Part of a small language model's weights.
Size: 19 layers, width 384, 3 heads of 128 (1 for keys and values), MLP 1536 GELU, vocabulary 4018, 33.1M parameters.
Architecture: LayerNorm before each block, biases, untied embeddings.
Training: a variant of Adam for these matrices, 7793 steps.
Each number is 500 + 25 x the weight over the matrix's rms, rounded and kept within 0 to 999. Layers, rows and columns count from 0. Numbers have three digits each.

# o: layer 5 attention output (transposed), 384x384, rms 0.0328, rows 48-77,176-205,304-333, columns 144-191
# v: layer 5 attention value, 128x384, rms 0.0368, rows 49-78, columns 144-191
o48:522521471516542500512473471413520497510497467513534454488508494490441458527479516521453485512533555465487514474513454504514496490506485527524555
o176:533507468510506500509483484473482516478476487541544493542497476487503507494494497469456510524527502537500476476557505502496550484493448515515507
o304:493507477416496509485515467538514482493450511475539496501536499492493423507502567513513491516515475445486555510539480471477492463490510480525530
v49:532526507504482524473451532491454502532487498535533474483512516513552522485503517520517476519530461475455502466466497503507518506480518545545507
o49:448495506503485483531471514468504473519490488482503461419466524485524515506470521478520475499501515522487510488533511496513520502537495513514463
o177:509475484478472513508496502527529538511480518522506521516497465469498489500486469510457510487517499562554484506527518509500488515518526507471468
o305:457510510551525485478508476461491488501507480522503459470517484493492449497489538517499516519495466478493524462512508490504484513495484494525518
v50:506521521520443499492506495500488523469518530468510497508490485527492483504492506510525531491466500476452483521496502530494502509505516475486519
o50:487480510566497548463512474511559521505479558452507465473556447521506420504520493516479513519450477516524520524455550513506537492536515459473526
o178:495488460479504523508469510471468474531516491537467537495510501490514512508495468494473491523514511507518486530448517491544524524527501477528432
o306:495471520534486572493486528548499529511468521436539459452510525477514506521530469511475484533509485541498483486489543510491526508518484473465490
v51:530486548520442511529521545441535497552465492492530593464483456523468506528465520484540517484513527505526508500529515504478485522477497493478493
o51:480499453527496528486519476533490519452489515502544467528498496498503428486486522459498543503486508518485490518493506522478520472537485513486508
o179:432452482487517537540542473515461514465521505486493489529504508463465483487538457516538480508504540494473518486466482510540563473542529476517471
o307:466516431478483504538458534513461468551500517519473518463520544523579471476533482489493463474493500493483514530453505516524523477518514500482520
v52:479484483501504497495521481514526531507541514490467490498513511526490488518528524517503523509481503469473526469477501480515462460497499544526506
o52:513487503505533535537503481490518499511481527499504508495519467518512483491522477512482507490509498495506500477505509490514541510486475509491560
o180:523494474496522517503477521482466478486494502549518518510489476476482523498504474493508465504492505562529469499503488484530505510512486481491519
o308:534491549478496508523541502512494527502487515500530458480523509520492507473480511493485518515502513497453495481485511523495495536507518507474537
v53:498523539519529456457500538514451503483527476492517493505523478519526498515489516549501493517498523487485452496493515517497482503537488527493544
o53:487521471532464534483474570555482517522488507547485496444486516492529512497523492481547460440498507488459510521519458502578509509494460489532505
o181:499504469471520494535501531492520511480524479486503510480493440515476530489497483461474486474510493513500527527489482495533489476485489489486489
o309:491498513527464495506492483511525488519499483573524504511519494484423492500509506520539496518491457495494486493519449495460537555489505508499480
v54:507501431491512525488498461499476508542493540494512456514477469478465476515466518545462516503509526526518503500470483486513489525475464519526509
o54:478490513478473489496478561509448453474506501464475517454489501486507559529532486496521504459538434553487524541552474540536493482484534487516492
o182:493477558463474497470538508500468516507485517486490477464527497490526492506516468526513491493494497509486480488498534491523528473496502496497489
o310:489526498488511488549439533465488440533494484526472537464457497494520535488526526507494511504512482498471472518525490501473460521542491503496471
v55:529522496479460528491504485463460452458500496507490489506488489492519507483533506450498478523501511465460493538460504493496490487508544490458516
o55:477504516463499479515457541562491470498535449498506534448497472469481501557487505501485456482478509497489539497512495505555472519536495462505507
o183:532473467491510506484496510480529515524510494512538512509533524520525540481471482514461504498528502548508485519483516493531519471527487473517488
o311:500490538569505473467471533505519496462509482456481484474493470516413480532496498503487520519488484508503496489500498477596456546495498498499481
v56:517517523503506482522536517504560491486501465508508538534531521496491505507455541517482505509516479530525453512526488496485454467493470537503506
o56:530515507492503508527542548529482459510501524523512473511446530519512516503487475515537496520516478538464538486465518509540483515485497511459471
o184:505510488489504479475505498489488496493530516466542510466514458486528488503517489480521491464488535513517535501476536501482522478509473469478504
o312:513511483569497501468513486511513501516541491495496424506478516499505489487504483509490505517475482489489490460502535573559495485501490482492483
v57:476515486512530519483520506557447532513528532509520479487487518503492524482546493540495481514457522482518498499473506533489501476530480527491502
o57:480504523507512509485518477501520517532499467500512549484507477447498460504517525556534512531490499458526480508475499498555478525441526485484522
o185:497485503469507500494461523466524498473489456491487521505524492507499471482463505520481510493493479513523480509486498519524499550493494499509489
o313:527478507505504507466530484457501486504463527478529501442489489473495500509495574510525493521514525503497480519534487492463491522499486516487468
v58:500507548505461522485489461466438463527558462492502492485523489495469517503478493448524518451528549569518511516511478505492517510481485496514481
o58:516537518465471486474455535506515516445494435509499511523499509509508523507531517478490467549505456475442489491464523498471487536508437489553483
o186:472502484443533522481489489494551520536487528430522481500482529521513520482502514526517492508475479438505504494477508510494495483487560471470512
o314:517509511487493480533484527520492548491526499517524555512494538494518514468523469486466476494488456536504541526497539505477514451511493541522473
v59:476475500468525505538483479542509504532439573487489557507481563495482531466496509504531516520510471528452512501507485505484535416462521523517491
o59:517495506487547521487570501443566494509512549509533501531457498528531474495505528482474529448490491522449474472572489509509501470483496490507520
o187:504538480488473485481472500514508447522494487507547449487481502490511443525496487492494454478535491520509497499518493504493431537493461511502480
o315:510526475466511543462549524450468478510480485468479492511499491481534504497498530506507512464520492485490447531511524530420478461527497474516568
v60:496504550478469459471475538515481511493468493474547480528513478509492517444486458473487511498486497518533497503521472493479516512545508524508504
o60:503507546521460518491522521575519524524481473511497505523494485458480502466508538499513497528505481483493505518459506507489473492490447502501483
o188:572517481517503509491474535504545488504501506493505514461516465491513482501493522513506478517517512507484490527522498512534536495444504517476498
o316:495456511475462520478473466566534462503510490538495516562504501494489495525518518519558491454521551519504491531538446451423463511522478510480539
v61:528491479446464500486513517469561483485441536494484516485491524546482488541439504526512490506465513514480466495492478511509494514494513504492525
o61:534502516610521504504521525494501493474517510507495461479492460523505542505480467481505475463501452460490467478481492547530470490571516510503517
o189:471504513570515496515527504504492493484543486510505520520504470460498514498509507497505465518474505446492519501496479519521519507518501514501526
o317:486503507530484477487483484543518492539549536518498442537504526502543464526492439490481510461489485494513481474488512530537468478515497488512512
v62:530488481500503498462513509549469465515540507464490515499529504489488494494496478496510544489511432531483482447508497494498479491466505534478532
o62:548524489541493487485484522516526495476482510536475508523508490489509517491503467463473509516496482530490511533535501505519482492513517457520489
o190:495523535472499488516483515496482489457525478526459519475504497520517509490545506484490478533509535513498493518460489486512501516529491511504471
o318:535467542544522503483501480455529519516459526511509516557465504458513508475492483515507506555504452501488510507531532492371506540484553480512454
v63:504518506533515484484485447469493505499497518478480518508534462453522451517501512493494458529514516485494464482492500484512525476472538466509505
o63:537502499480496526527464557465450456490494516514485539479473484507528536532524450458449499453518453464491490508549500513453512513534497444519507
o191:485472510484532473481477504497494482530531534528500516511467508479513544487508503488487526493494481543482558484516519493470517522507481499531505
o319:502530490486522518516467539522511470517536497491428523482504520490452499528516453504478519523496495490530528501487491546501489528504491503474475
v64:475495495526571442518484542505513529548474485542487496444500524518491484521520464516514497498481513466504506486545483523480463473469466465510497
o64:523509465523481519496520480506482519505539477494537518506469484490545508522506513515545513490499469493524482521480482512542498485484523505504492
o192:499499457456485525490505496525493496470502481486488496536471507512487514484485553484515518459508480455514464488510489513503466511542512507519502
o320:492502460538484559531533551497485521524525487486521532528510489486559509515509485507513511500518545556465503478480481503511520502460501484504467
v65:486534510508491507479502571442556471525484473453520440486488502463512493438469477499524504489504510472512473492506479501534494524525464546463508
o65:463483534491508510512499502517502512512530525513508469513543456497486494463498487478529450538465524500512500489455555498490506510505508521451501
o193:572498476533529522495493482514532510488509515553531539537518470476475511508469493518505501547488519552517553547504510485560502499490500497528478
o321:484471535466495499466496518537502509484570495488526434525531503544495457523500482506493528505485522496508473465451516498529444509510485499490535
v66:517496471500473487481527468474502495494506470491516473497500519500510530517483524501502455530489519477491547499466534503495491493475517531464504
o66:519511496550542506485542501520522486487518515502476526449468488515517472542526480501478500510483542508505506503510510501550509506499539485525481
o194:487502442503523486497483529503487521535480478557497522532508475502508490486521478492506490519515531509493512519502479511530545503576449472558481
o322:501469510507488474499491514510516482474467519483476515486475523510559538522555452465499474529503555492470477474521454506555496514456479480499486
v67:509523513513514488503479514530453451517492547457533503458497486512457503505490525508547483500505546533504447464480536502487510523511487465505488
o67:464515502492472470542483544507499486480521503521499483462496538487455480522488486507535464479494523523487503517521463513506502534487498489489470
o195:533513496488499487499498479516502513515468502503487481513517475493503488516530473506522504476503526518523497504507498484486514475532511499468476
o323:498524540574475465540481514495519491505509483538504495503479534502507463503499479490521494516475443487479483494514501517453504556473506468503523
v68:490469497482497501505535481486493495505522506475538503528527493488471547519485520438503505502535537549436502502537491494487527508522512498486535
o68:515502542514509521537480537462563502515497553511527452513483514520476535453498510503475508456505552508468443483486526501482465515513471513463520
o196:514520485499508465513513501499524478562483526524529501497511490473499463505515483513488500547509519497522501457489513464519486482479537516500498
o324:501509523504474509467490494504495504514487502501468486533503505508498471464519499498467466517505487441499476482490522517435508479522527473533522
v69:505531489507529496542509475494555474492492467545515537501494500526525504470513486538529535522486525494451547473521471495516491499497515536535454
o69:479511485495524504502546474462485504478516492429484484483491500535512454528487496498485529515500537523482512505495515504490527510544482481497505
o197:475481477480479507503510509480488490514497527472474480527468506488508448487494527496466512453509487514511469485476499534466476501527530493486498
o325:501512478542521480494533559463489480478532485465436515435497469520492552566501484499503491486498501523493526514526508517615487487558485498470519
v70:486495514487507508475520494513496504451501502448513474517549505493502512480541519511498525543477485478523495463481553524514474503495523537479539
o70:526516473520531517488501493500564509515522505526482541501470486491482474488532477509487510471521498494507502519532483471482514493460525504507538
o198:532552489493505494512473510482505509480515463565529522478497468530494499497538505473451488513532510480507521545508468491504542485524478483529499
o326:478463506457513464467481484461505500519462538512494519495480536488494489478536515490506455461514527484502504540516539481410485501447520475516493
v71:501493527508470536490496525525497465506484592496462497486515483534478512543534479562452473503503553517520482486488536515498474512499518517490463
o71:509500498505501482516443495496448493490522480526501501450498442489482520500510501514511502458504531502524479519488495503458458516582495518481518
o199:434478540451515524509549525498491530473508482486485515480483468458497539497488528512534526480499462513488474498512491503499521475495508540492486
o327:508485495512529517512482444479501524542508519493513462492517505491491432499487494516497498496524486464529516507480495490405476516556518510516518
v72:519487474487462519503501497479510489470482486484531503505532476476523490539492506532450548509490467510522462503487553512486494487474463508427545
o72:517483495556500503444522483527476517522474543535523496533551464513547466439540502493494504467502460494534474498531521494458512470501514514490520
o200:473528509506513503525475515540477517489557488521511516466509482507479517476523487489531460504500532504470553507498438502516523471510489497529498
o328:482482503458485498469487499526498481537497524529513497514533514494537475497524501516475477461514467449552474521508536508437497499548526501492520
v73:523512482482471495556507464526475500471500521550497512520521512519490515483519503469527501523501488504482506465564540531482489492490539460555514
o73:523512526553535507502551477448545521478507505441509500531492432527481449500486494496462565538482488490491477479433515501524515476496498467515496
o201:468502505529488512501482526485515527509490485462471462507478536499466468501490498509494538499486457498492480505456517523466471509499508499489479
o329:470502532554533494466518510484497491460494476463468516456488461485478556504482483490513519499500523501500508501479466494533489493486506487506504
v74:514457485505526511499457477525507500477493544503513521488472536496524478506543483509510487462520497549481475506506531526480506522523481517496494
o74:522499552474508480536463556468485498479525531543473430520479518508526536468477492483493519474517468509439469497497491501550480499556524544517488
o202:466529541517478487502508507502509523460491501457526478495525453481515537495496542483503505506511497491477519467497491515514473511483500528476533
o330:526512494514506520507493543497483509496487505512499454515493503479542487498495473484520518482514452482526496509487506504520498491518533513483498
v75:493461488444478465521507439507461423455508471486518524495499517499494540505518514463519469511480555543450487494492516500479530473527483477484520
o75:521537525539511518509505530463507513505481493525501483488508458501470478489500462479480500491466514485433450517478527505542461537533499496541532
o203:504536468531501522483503572494515518536481509506497514486525485516501491470464521526489530469496484516493492530490522550527490493475482514529510
o331:496488528506525500507516548537540516474457504484494487504486498463485501510504458496512483533495552470513495536520462491451489551532493509513502
v76:504512499500468481498524486508504492448483516491487574509532505466500514498477497476482503484542488550501520495532509521483521563482477482462485
o76:506462499500486518461521527521470531490486499468525536489487487521508486515494497476496506502482521494525484513496505503501440475543508499492462
o204:487508508437503519497508507486497492502486504475462492519506518522511500490519477491512510491519495463507503520464489499506476503506516516522439
o332:486477507577505473488460507487462540494516474475464497503495504490544455487534468483458479505496490458507466534468526519533466492527515474515481
v77:478492529555508470526483484497454490542510513546493512506483554537466529530503497479489497475491545514482485486499499490497457453516460521492502
o77:528491510530523529492462515523469479480441504500518464441496500545519474533530515490518452522510539527447501490516482500498534493545461499501469
o205:473482472462497499496534563539498535510473480478516466474463467511509457530503481509513468544477531505519479479510521472523502486477500473507486
o333:533502525507499521488511508543460504495462477531527495461512486493502531525495512499494478543493520509466505516498444480419532539583469527516487
v78:515550472497503471502497498545514446469486522501493553484493466509494570536519524489499491499497466505519527518550497503499507517472506551468529